Weights of a small GPT-style language model, trained from scratch on English Wikipedia: 10 heads of 32 (5 for keys and values).
Each number is 128 + 24 x the weight over its row's rms, rounded and kept within 0 to 255. Layers, rows and columns count from 0. Numbers have three digits each. The size before them is the row's rms in percent of the matrix's.

# layer 4 MLP down, 320x1280, rms 0.141, rows 17-97, columns 1120-1199
097:145127147097127106131110138114140127135164149133149088108158131156145138125132147167121192122151104111106148123155102109124124094111132118079098125144141124152160121099164141109102113115124135132118170159134138164148127125168130112093124139
099:120105153106122096139091140139116166057127121189095108119136128140104174150147119124150097180094095105100078116157129125160096130143100107118111125162121118130136143101097124157158157109102055091143160141142108145113085160165141099139159117
102:158094158172111126122176101095140150108110094165098110131157136162139132146091113117152142089139136120128184121133117125122140125140122148103152119101127155112121166129130111138143097123098158140121109115135138099112131146132167116132142118
100:099137161077141113123166148116138145132134103140153139147112138117145111119111094108174133110120158151129101153118104122115129096149162140127150129144124125151125145117162145183090144170139139110143131180154138126086159143079099133143165147
099:123158119195111123114105090131119149118130130075164133135092099133120160077177138134119124137118107183105139124146123147108115122139063148126128137143133140109116149125164202163190167154112143139148128127149145129116152158128151096138134121
100:115106078159140166140135071150128133163120109164116131088119159168114188148148117122154091119169079126140106085123157147126120131142136134108086128146108148092125086180098073159129145110126137133129146143115137118088138127121129150104118115
100:127153106098098119128118099109126118153098147119131148116126119143146156139136092168143163117124140182125144097131119106071116098104099050126085112154135155149115166120119139123170142147133118146134135137163116157114155098169124099134172130
102:127133161139156141135119132101091145133141106125097167133120134115141196127083099119153154159125141097122103106157176117098148084125106087083128127124123153175125129133086117084168090168147155138141135122142148131130112175123123106106121114
098:111135142119114128198137096103124142105124115119105123112132105091116113068093116110098143152179101092079114159139151118118094145147103141123167139157123140099121154101132155145097144120096127122124152074083153153095145108119125120121148133
098:134153123157117091132182166104152170114075145079138110142070141111146093166105150119138151107068162117150098139134141147148143129111079107127195166127126151164119085095168150109139135128112125139109158161120150144122128169155155126132122137
101:106159127116162104078105156147139140090094161145134119109070132131115091164139138109120140138177136132110148124132141164119154140131100131117108139126133118165089132161094143088154138103125155127159131125113148148150111128123120093129107124
101:131157138114131119148116134155160151128135158143139141110124111132132119125108087142130130129148141139153100111168123134158139130128150128138164151163089102109170108082123151113084114160165102201164153094089111149111126148170122133101121144
100:110160115129106174129147126103106121150131105124143114122135136121131081121141138143146165113101120082159097136118146133121114150096118117090156142135143139182098158128125116142139099095146094165105153111131108101119152100168139109132141110
101:123107150128105101132103127109150079166132118114129095156085133114137129111156154129128166123076115135174130156147111136114106125126107141098151124134108162151130142168147158112066130156125132126146110109154107133135174101174117102121132128
098:141154141106159134101159090156150116110135088171105109128088140112160134109181097113110145122106106160092099147121117156139122129138133122135109149110104106118095153134121156184148103121138111151110156101128130174116128130104101143180126117
102:146150151078142113149074115091123150118152086137136145133120153078177145150093129109088099136104126137096116148118135138081106125132151166126126135095144115148116115139143118168151112147118154154109168099109120089137106093127139149190149138
099:119095076141126173130170137130139139120165116144174120119142143168055118114081153088113124163149119097131132058119146100131181111122172098137082142138096136136145109146095113130110156142126105100123164110117172120102125074119144114131128166
098:141131090113138119143141133137056166151091140116083150160103145113111117159149097113102118163138133144082073125160138137106115145157136138179156107147098161182111112151101163130148157135099123109122120145097147078102139148153092163131132119
099:107120182145148116125141139131094156088142129107144113129158131092113132118093111158106127128079172131101140127121162101107099126113153130099135133118133125123125149103105093145154108185143132165125163132151121088108119129135159117141163110
101:132107139103142119124144130086148145150156153104130111163129116171165121153132178144116169120171110116110147132095125122124136172120161129126148166123143139133152140087174146105072141105113133139174093153156134099120110149144099149114113117
097:103141133101128122087098091157132127112131137130089127105151082117094184119093108158166161144141134110143135102075165148091139122161103115113117128094127080097142137146141113087093149142147120116112121141129098173114132085163124145120144116
102:114058085124112133118097116102163139132105106112147140128130124162149123108098135140113140135087081131132115105127136160101101124134121108112140141088092096172130121149140130136147106152104113135142105166109095111151138140095116149157119119
098:138172095107143169109060160121164096111097110152163072120122149146148112166136119132147138132155108116101131127133147103156130112120113119088102127176122122103130136113130139095129150114138106090126140123090145164090140144130130118184135155
102:107141129115111116125174124147102132141094151131166121100064161149101121108165126130145110125128095076143093094145147144125111135160125092120118121099103154160121173135126062138151128089123165091103131140123116165129110138164132107136137128
102:164098111111154161143112125146181149152102084127109127083136121106126119134158144143125162119152127089122149075112097105154104154143133115145092112147094101128116134122138086105110131116136151137078130128167148149083131149127135107114105123
096:154150108128142139137103131130161143117121140109138118128129121108124179124151101136161118094159134138151147098154089121126096143115077149129188129131100136170142107117130149156084123118082109166113137151114128142094132125145146125124146110
097:074149157144116149148109124096119114160113135129099163079114115139162128145113078119156103163070118173164091122117123110138115125123165086151142132140136109131137098149138116151191140157169176155120169119146108113126121123070098095136125116
101:158115187113110126103139156120111088148159148092148102130136078131149113151132158152119122135113132140106156128090102139142113133111095114105109126110140173109141117105152137109100113080145075154139141114148119145150147106123114110114137161
097:139112119151170113150127083150106088108133122170084117104131136117129133143139147139164129120141136170121140147106144105133135090107100138143141147089115072163127143104168094163119112138129135152141110116131096150141173128092108138136143127
098:148135153172087153119104140130107102142131118135108095150117116139135102167111146128117164132140086139137098119090111133132116161114101147142159113126104115145107150136150107092151103179107100142126107130151118097122142132129147133117170127
101:135107135070112127140134136155122163092095109108166102112135138150109171058129155096125080147113138119111130186129129138129107107167134125116122139145107154144126150126134128112108086076110135147142156106125134130128129126150158143095124104
103:114101093130108126150109120134155142115142132155147113102107121150111122128143114189108143127157112116119116108121136146137121146175116060119149113126135106139115129095140141141109156107071148127142126067155118112089097151135133138098123092
103:121105144144157132098132139124146169110108148153138135152138142126118137149122115106170117086131127112118163147128151129162148146147098130121128109135153129087160087116151097091140091146131138134124118136120197145136154152115149119119108154
096:101113124128121122107166127129124137150104138130096133175091133142154113141154120157141134127097152114092143140083191083132147123134133136099165139105091124148154126136163115104134130124153141162110134125068118127151134130120093142106170110
103:147106123149128121135140141129133126104148132106131157148105110132108143141109161136117110145106140137100132168161098110159154174110143143135065079124125144138124127126100128134168108101167118055143160168117103164159104115115109121091154157
097:137157078158105117121152117162087147145145139133150115135136143126164136131110124081102119091099140123154132121121156148131155120156135109143141142108130146120129104156134117118139108091144154153138111135117148142149149153140109121140071131
096:119128132132145104130113134097126148137178122075140135118142142129162113130186133183130113104153140110121146118153101124111133111150127156159100104116129123172146116145094106178109128132086179118142143107147143107114143129137153102092173103
097:120068175167124089129144094153153106122158126103075114145137132153156122161095119195142114143153118129146120102114179106112122122139134146150111101121114158104112130095141129122113120142146170148103108163083112148146088089163112088112140148
100:133089134168073091105115096129124129138147127121131119109118079111111124098151117054124149164128156099166159129105156151121111120129105077147089142103138109125141121130125124147126138116100114124130130150145123117097130125128104136127114090
102:141122079134113163109133157127203079103120140076100130166131119108132128145122095100119153134105150161125150104116116093118149127112097130136126107124115125188118124185087124141143104123083111093120136142093112097215121103146143159120148109
100:144117138099089069106168121090153130141123140063108193129131121102083155125111148102100151100111116146144150113121135141142106141121113124083126123083155136151131133150109146168080144144142043069100150131182137154138118151136137141090158183
101:128115127132134151121158130140101124097178156147174139151099117147113154147122147162130127102137109157094133080165139105123141169089098124121092093139114140100134109082111123144093120134157133128162153137109157136099144121104112134091142172
095:138110193158150137151130112121062114145183126165170088064119141160174111148148144122116095147127117144142133131090100144141124120103130115136153163149114153116167114096123116121140119115115125119139114114093142103173135129164108121138121133
098:123117127116155087126117160110127134147143144100140120125115119097162129149141127115099125129127156151143072093151139097100080130150088159143124111088162115122117143126154139119169115127134121160136109064107151110126123143165139147144158146
098:149109163106090112122115123114156114128141115126108137088113133156152114153096124165144127146147136090058099113108130090147139145137073112121143131139124081112124138144120109143141137102117094099079137130129107103076079169157146149112139138
099:120143076089080135116128121131127120144121138130107123143078161117084136113142125104136124132131105140110164136139150163159133086137125180162170107170143131126109116128116119177142110161071109149137160148127137119154107133129176100136145078
097:118142158109098120128123115137129133067068099091133108081137134124099175153141114141121111135129159119114130101119127145107084111118122103137133125139113131110105098174136189132178133084143157163123128122144098174117107166151109144126101118
102:105150091088113123146115152139103118118114143165115178094156158138132122169173158110096090156136150152119113123130139128144097110098122088102132134155157146107113123149099157155151134153132098154134095080137160108186170132118134101111124146
101:167136118172144121100154142130136132133109115120192139079094109140143098115118144145127067139119144138133127137137138112176094116098076135126184108127102157142142128124153099110112119141176155096145164097123120130162149100093099186136119146
099:162151153119134111149142118132138147113145181124141091111091114127111111121140120151096145127133121128127133118119178172120094131138128131131196125106180104150136139108168125173114076097131178118126133143124107148161127123147202124126124118
096:174156098129149143137115106105122095141135104128119138104124095109135136137148106142125119148147146117149155088137160162146139112131119164148121084116119130125139131155142107110119168128106151166115115105084154120135185156109120158112160139
104:077137175134126106173141123161132121147134151113183104104122164140133139159141170107092139109144133162079121131098131125147187104163128143183139173140145129124132117139142060133147108118144094079135149114099110155144104114073113137153157167
098:135155128105198094177130165150109189108140148156143143099097155117094132107115121110159133130114137062133103122138146113113141122127142081105129160113140113097119124107128115171116131071164159133158117153145147117147092135148175124110141172
106:135120110144141128092108144065096146111126112167119128135107143161153121106120126146176085115104128125129086116146145111106113138134108108133151127146138125149109125124148107132138129123126103098120126119148122122122098105168120168143187110
098:117124131181099138111131098114141151105121101119119075092121122121119094146134111104104080176104090102132171177141145122110103162150148148159104093128163110129113143134129101156102121157085131132124136114190153145115129127052087100116165148
097:149136167141170121083137166176137097131173171113118157116127111117132122111085136143101167128122090162099126139122159110165188093138144161146161134140140115137140121170119122133176138117112096093137152059122164123127090113189119131119132123
098:131111140145167119137093109156094145118132134114129146129136128122128126131124162127106119154159113161085141140127122090137117094176094117138116116149127103134132110113120103151162138187153138128117129121109108084105084092129118125164132150
107:112115147131086120135146116135088124120118146127136119135124129098117140108154111111085150154120117132151117103149149132123144105107143162143105143100123128125103111142115122146116107125121089090107098152146112090131137119119120099104142138
098:155103133154138142097128139116125130101137170140093109140146076141151164074157147141084110143106146151132160117102123125123101140092103171079149147078160180093127152151092125144131104148116137145123156107131151157093137155115141138117101117
098:112090140127106136100123110092154118100117146114100134118110137155143097101080102106149142132170114142116127170122080120133129148111125055134113096135134178108125141120121108115135098126142120169114113152185118087089112091132098099116083141
094:120096131133094117123097134113170146121109149128111115137071115117141126100135111139102097110131118144136150133175130178083098127152148115177134088144124115131119123111132146110132150114112114174113117162123100136140108110113103120094100137
097:101136105169152111133142117118142107146098059108150109160137122146140195125132121148114152117157113130126108135099152146194156147110140074183187166122124139160148126075135108107122098151137130186121168105128168116120138121153105145110125147
100:101125095135132148132078118125136089105085158128153142153084103119131165145167124124133102140098122144144159129128140120090126143097161107086119130136152140173147121137129134116119115140130197178109127120090116152118080133142152056155094138
101:149143142137154145122162132125130157119137160121116131094140147166125144100150127170110101149170138146170106130101144099123140110119099116145134113116108125130118176098154151134118139169107172121133111139143076086119168129159104167071117118
096:144123162111141151133166141131131138119152148085098113172129104115165061116119137170142108125152123125120153115144149113108110154123207163161110123165098094133110158132138125147130140142137120079115122115131099155101104142119102098134173135
098:121153126162157079106155119113139172090142143130081146195112123127119113113178122140092122148140174144108082113127110085117128160114117131131122124121151111116125063112162096138124135151116127132145143128131102182110114138164156146122089148
098:127128123118116128141081112120155130138166136111132107135143135102089165114136128136143224123132094112086092105106117184070104157159155154121166130106164121075114165132108126169074116080111100127098151127128159107081164110102116140125110084
093:140123103164131111136117108152136123148131111140086109121119161146135105071187114148133141134125107160108101151056147124132087131127150185161135133130194148126095087127125163135101138135158114146120157155119123118118120099104144138135165091
099:103127097118128159150157178112175158158161137148120095148127113132089118135118122137173155148135158098130137123106140180124110102122129071123161148099104131164131131097123131142080139075161123166107108096136128094114149131123163131132120126
098:139134091131174142166085114115117141119128172115114105112149126088103132187180095118138120125136123083155096146152159151135148148151134136123123152099117110132140124126076146110123133093061149146133128143114104126088164130107138115116143133
105:086158124172149129134063139129099084102116137129163117107140090097110129119133166141184122122122161156147136119150125173146121143119168179157119117134119137133094099157103139120148110105126179101102129090137089122134139108117087160096167126
101:084157101145133160194101146121122105107084070111126114140152100142134091116107157120105148138140133145125140159122144120087092126147080145140132157130156175121133099145122159129051126107136077117129086151133125102121148170127100152109133203
098:102151090097157134163124142165164150139123159113095134131138145141117112084126139132108097145124132102131165137122109120161134137170132126160142127140118119132145130090187115142113148163083157121120158122148160126111137124166103126106144136
099:116115140115158115089133119144161083149110137120155145130123147100115108115140163086123121151135137196134144145133143149158141133156125115172175140145153115149162116126149128114097136151122154123162108112157158144144121125095111101090126142
102:118120163156126134130130103130119151143157124156135135105117150130140144066139090126119051136155133142086146134170138128132127133098114101123066120102178122105111159109120165118130095130153089144107110122132148102152155137135087129180088146
103:108116104090090110154094112118135133083117075104187120128148133152098109157113112110094155113153120125102125164126101128108132138128109113127122148125138166139115124148121160137141123139125072076081131110136126125163152121150136146118109147
095:162124116162109123147191122145145046137122154154108110094105099130096124127104121126138094141148135136169104108118127116108118153110105160135126136106142158114115128103128099135120114128139125125112186160092114197129138160129125128165127146
097:138146123153145124131124136150117113125085095159102148140125160133105124119100143121116091110138136137088131140130113114127140115108123160145145143133116134124118091155125122128126141153134091083150129149104079127139096111131123167135132135
104:127123132125126135125156156135153135154130153133153125137100115130120113141182123094115103105125156067135117118119139124150127176121156144132136097131157089110136085160098109108192150118117110098130122119109153150126104148106132098109121126
096:147086134149123146107091127145106145186121176113140117123146141110092169154120098116106159107175143109116135141132129121082163150113112126136131111088142131154143124115100127098154144152118153127110137109102128109155117114145114107105108162
100:118102144124150153155137138156140154175161146144101108135128130149156109076104072100118131110133117132113110153120113154137134149141153140121134118162118136180118165144093123099129101137144076088133123162148136107135150143125121122125126099